Each number is 500 + 40 x the weight over its row's rms, rounded and kept within 0 to 999. Layers, rows and columns count from 0. Numbers have three digits each. The size before them is the row's rms in percent of the matrix's.

# down: layer 7 MLP down (transposed), 1024x256, rms 0.133, rows 711-730, columns 0-63
# up: layer 7 MLP up, 1024x256, rms 0.146, rows 712-731, columns 0-63
down711 099:480473486548475564528499495470466476546524425520536522547468553478547462436544562501506529583461426477529463496406490499535473456498521405520472564512489436535543561473477445464504559551535430
up712 101:517540487569493546494443537468442511531446528485430524525538500475539433542544474472537571445407517399473467484450525566519510471450464415519440537531490434509477601515417474510520453486506490
down712 106:515487589525527520514423509384454463425517544519507492448538464529502452476525433456504537405429518515518546501491493510510592480553436413437504484568495548583492541464462536513500532485499509
up713 097:470530474499590463539554476522518517535519519409505486459498451472432574474543498534548496459465487592456481443509521459543579533536536502479520502531473527434491480507541499416514546548545536
down713 098:519484510459500443484477580486485467560553471514561531447508558525525541435440515432577509450518477495493498523533587499472502582513512527465502481509509440457454492465445545490478545506486536
up714 099:533524531509524526472527452509525427500479501558551511436530519519468536483507517502534577497504521441533489509469548479485578558502464453575538498420495510481520498439489543509514522544443539
down714 089:540524464543517436501483490574560521416492497421532514483498464537472542454549492490531479516489539449486513554533559444534490487574514535473500519455520557513529490519567493438507553581534455
up715 106:447484477525571506518504464517518545530511564524472478507492525495482488461527530423477546515573548536540453521511504513466448491484529560397481548519464505557559481456540510584477488520442561
down715 105:447542448494457460501566447529470517512531522561487465504518478491490472484558491512461542572434476503466534475477511607474524486465554504477456504520440559585523480517574515563459434513527450
up716 103:549480520544547493472519447567466563512480471466415448448451516474502448535466574493541591501472464519462529499525527539516475523443608500532498563458475512428516526513442410452564571503469420
down716 092:533511571509496559489546471462516514486518419435443503524547459493474482586560499433505491535517582485478507594414457498555514490555539493444543506539454473499534493514501557534437499557539500
up717 104:513482455549464458466555571498535532564436490493514524492504514510518483571501505505528543494476489462517551448459533537545455528526539521483431519492524520526484451459529496547517415528533455
down717 099:472495514492443423513559506534488555481477535518508467457468451485467489496476482548515548465489498507487509552455519482570456512503539462487451488473481521633488481483468517504562495593435478
up718 105:444433469457535535531512558501580489510526433447480532502557492433514506531504616466425510467514472551470512557510513546587481431602482527600500541534533524566482462537514493471520462482465448
down718 099:452487418481491541496527536464473453521468481394556492559539499476555422481501480470443484499525415460472542540458444470496418475531509420535499489448432452461602509516507576462484463540446463
up719 107:537450487540453519513461456452413488580510486588530536509475518448475570475511471515482490460612421477534562519517510573469502484491475454545569533479482451493590476514519535421552442482551454
down719 102:556525534505473492542466511478479482578474472481529529469547476446507600490504489513501473536537467428545437456501589466506536469477478452530472515492456486522523599451529474488516510557467449
up720 098:518454519484488560466469547508430560510542471488562455562538507502516494479522541477542491478503519553500474491458449483480520448460491472504509525531495520491526525409487574538516543489499467
down720 097:445541495443530468538455479477525487485534493482550517500513498477504469480495481520568417504505462481553480515470493472507540490501430561411510470507526525545522489506486534497497553525519486
up721 091:492458482549441537520546483520506485522523496495514416513484529541480531468456427536506460487498515501458543593531525488505459417514529503516486470485499471520524533452433530556489523597479454
down721 089:436587556522590495508532468510499521511493479511494519542551483468519445568487488512522549524478538496466477466459531532499579522533483450443501478535542466592475513489544465426482468510416537
up722 108:479498493516463494427530406474523495498564405482507604498433525470476499537510520454506514430539485544526500510459550494515446458473424566463516470464492513452499504555490535434573575528505506
down722 100:505484514496496528470577437488522503478543461487584500587430460438462477541509516478477490473509511536427528539548450496475497478480539525524440441462430460495482431471454556429508411448515467
up723 105:477553492453542475526544420491511459478595541459504487565533482476522470507505560498468508522458418534538461525498529525519436509487538491492448510599464552469493535467520515527532522515538491
down723 103:532529493458549482542510459534533501516462511472510515545471507481500481499447517539545483471500449448510569477454480460496462526519428504528489500477434466449516483509518482534570508519436429
up724 101:502488483486516469507509493532577461438444549539564493480490589528532534525541458526509482512501483489519487435437560548456435496541474494461450486436557511549512464491450508491444520537485502
down724 099:452574548491433507499468497502478419554542581463564515531497475496514469505547516416567522473452535581513459473466414579550502491451424435424573516562469562465498488506492497470529472491498505
up725 100:547507491443504496521426498545532508478491461491569447530465444498479553561564505537501428532518541519438518475506515538553491424547489507541445545493498439480545450419511544522557496507581426
down725 098:451516462489489566497522445551493530550421530512486473482424509465537461438507474520527492510560444457587521444495514524465512506430536485467502468501477437449526526571492513449530559488486485
up726 101:470464497485522440523510537527469483574538580586479466497457565498555462452537518481492495485448429406474506471525510404408470518502424539523485507452528485517579549461470528454532502477485538
down726 099:510589587480546394533483493539449543515498474480535518519477476494510402501555502476530529538465482432447478445491456512455454518580482462500527521514460527468443495479474438547522493494467470
up727 099:537396548537537512541408470482472559506458522508550497513484515521458510508479517470506504470534456448503546494472537529472531485424455532449502499486489444478479474525490488456484571502542506
down727 106:548527532503498547486557551514543557578472555497537474497514525495509512499526580460463498508442558589431522531525518470506454528528510451429480575425451501504525429494483413509536434449487531
up728 097:487481530443466470463441546434518421419488492451538480469536486591458605534523468512442429529508437488517451509480541531526486514579547482496474462551565500490531481478470483536519522522522608
down728 098:548550551513444525511490568467466541530449484503471521585474537478427428422475501505472490508528532557434508477463470566575517529553459470423517496481437443423500470511549452516553453447441549
up729 098:572561563532506515565476535568485485514437479554467443490500496472492475525511505470460536477530537492513436431503518515510494490525546490522497530459532483445503557447539425442631562418414419
down729 101:526438462414565520450541519520546504540425477477445520538473516527440537490471465574554540502492539531472493507423523501480469446536489484407504498440458480562489462438478498485502475475502470
up730 098:524520510458553546549431454522449506450535492505492445482501487567492502418464494523392585453394577466541529436510515469484488597560506518487542463481503451467514564540488494401464541497436571
down730 099:481542469482467538527514535520587508518487508451431527479465470501489523581534536535529509521483447519494453501446520458565545493526469512457472488507497498497471536518420416475510592464501496
up731 096:555463468561511536467544441495500515523468523488437466484466465497488535536473517380503527502571472498435470547448460491482483486455479524518587528461539552510576525554496498482494515516524519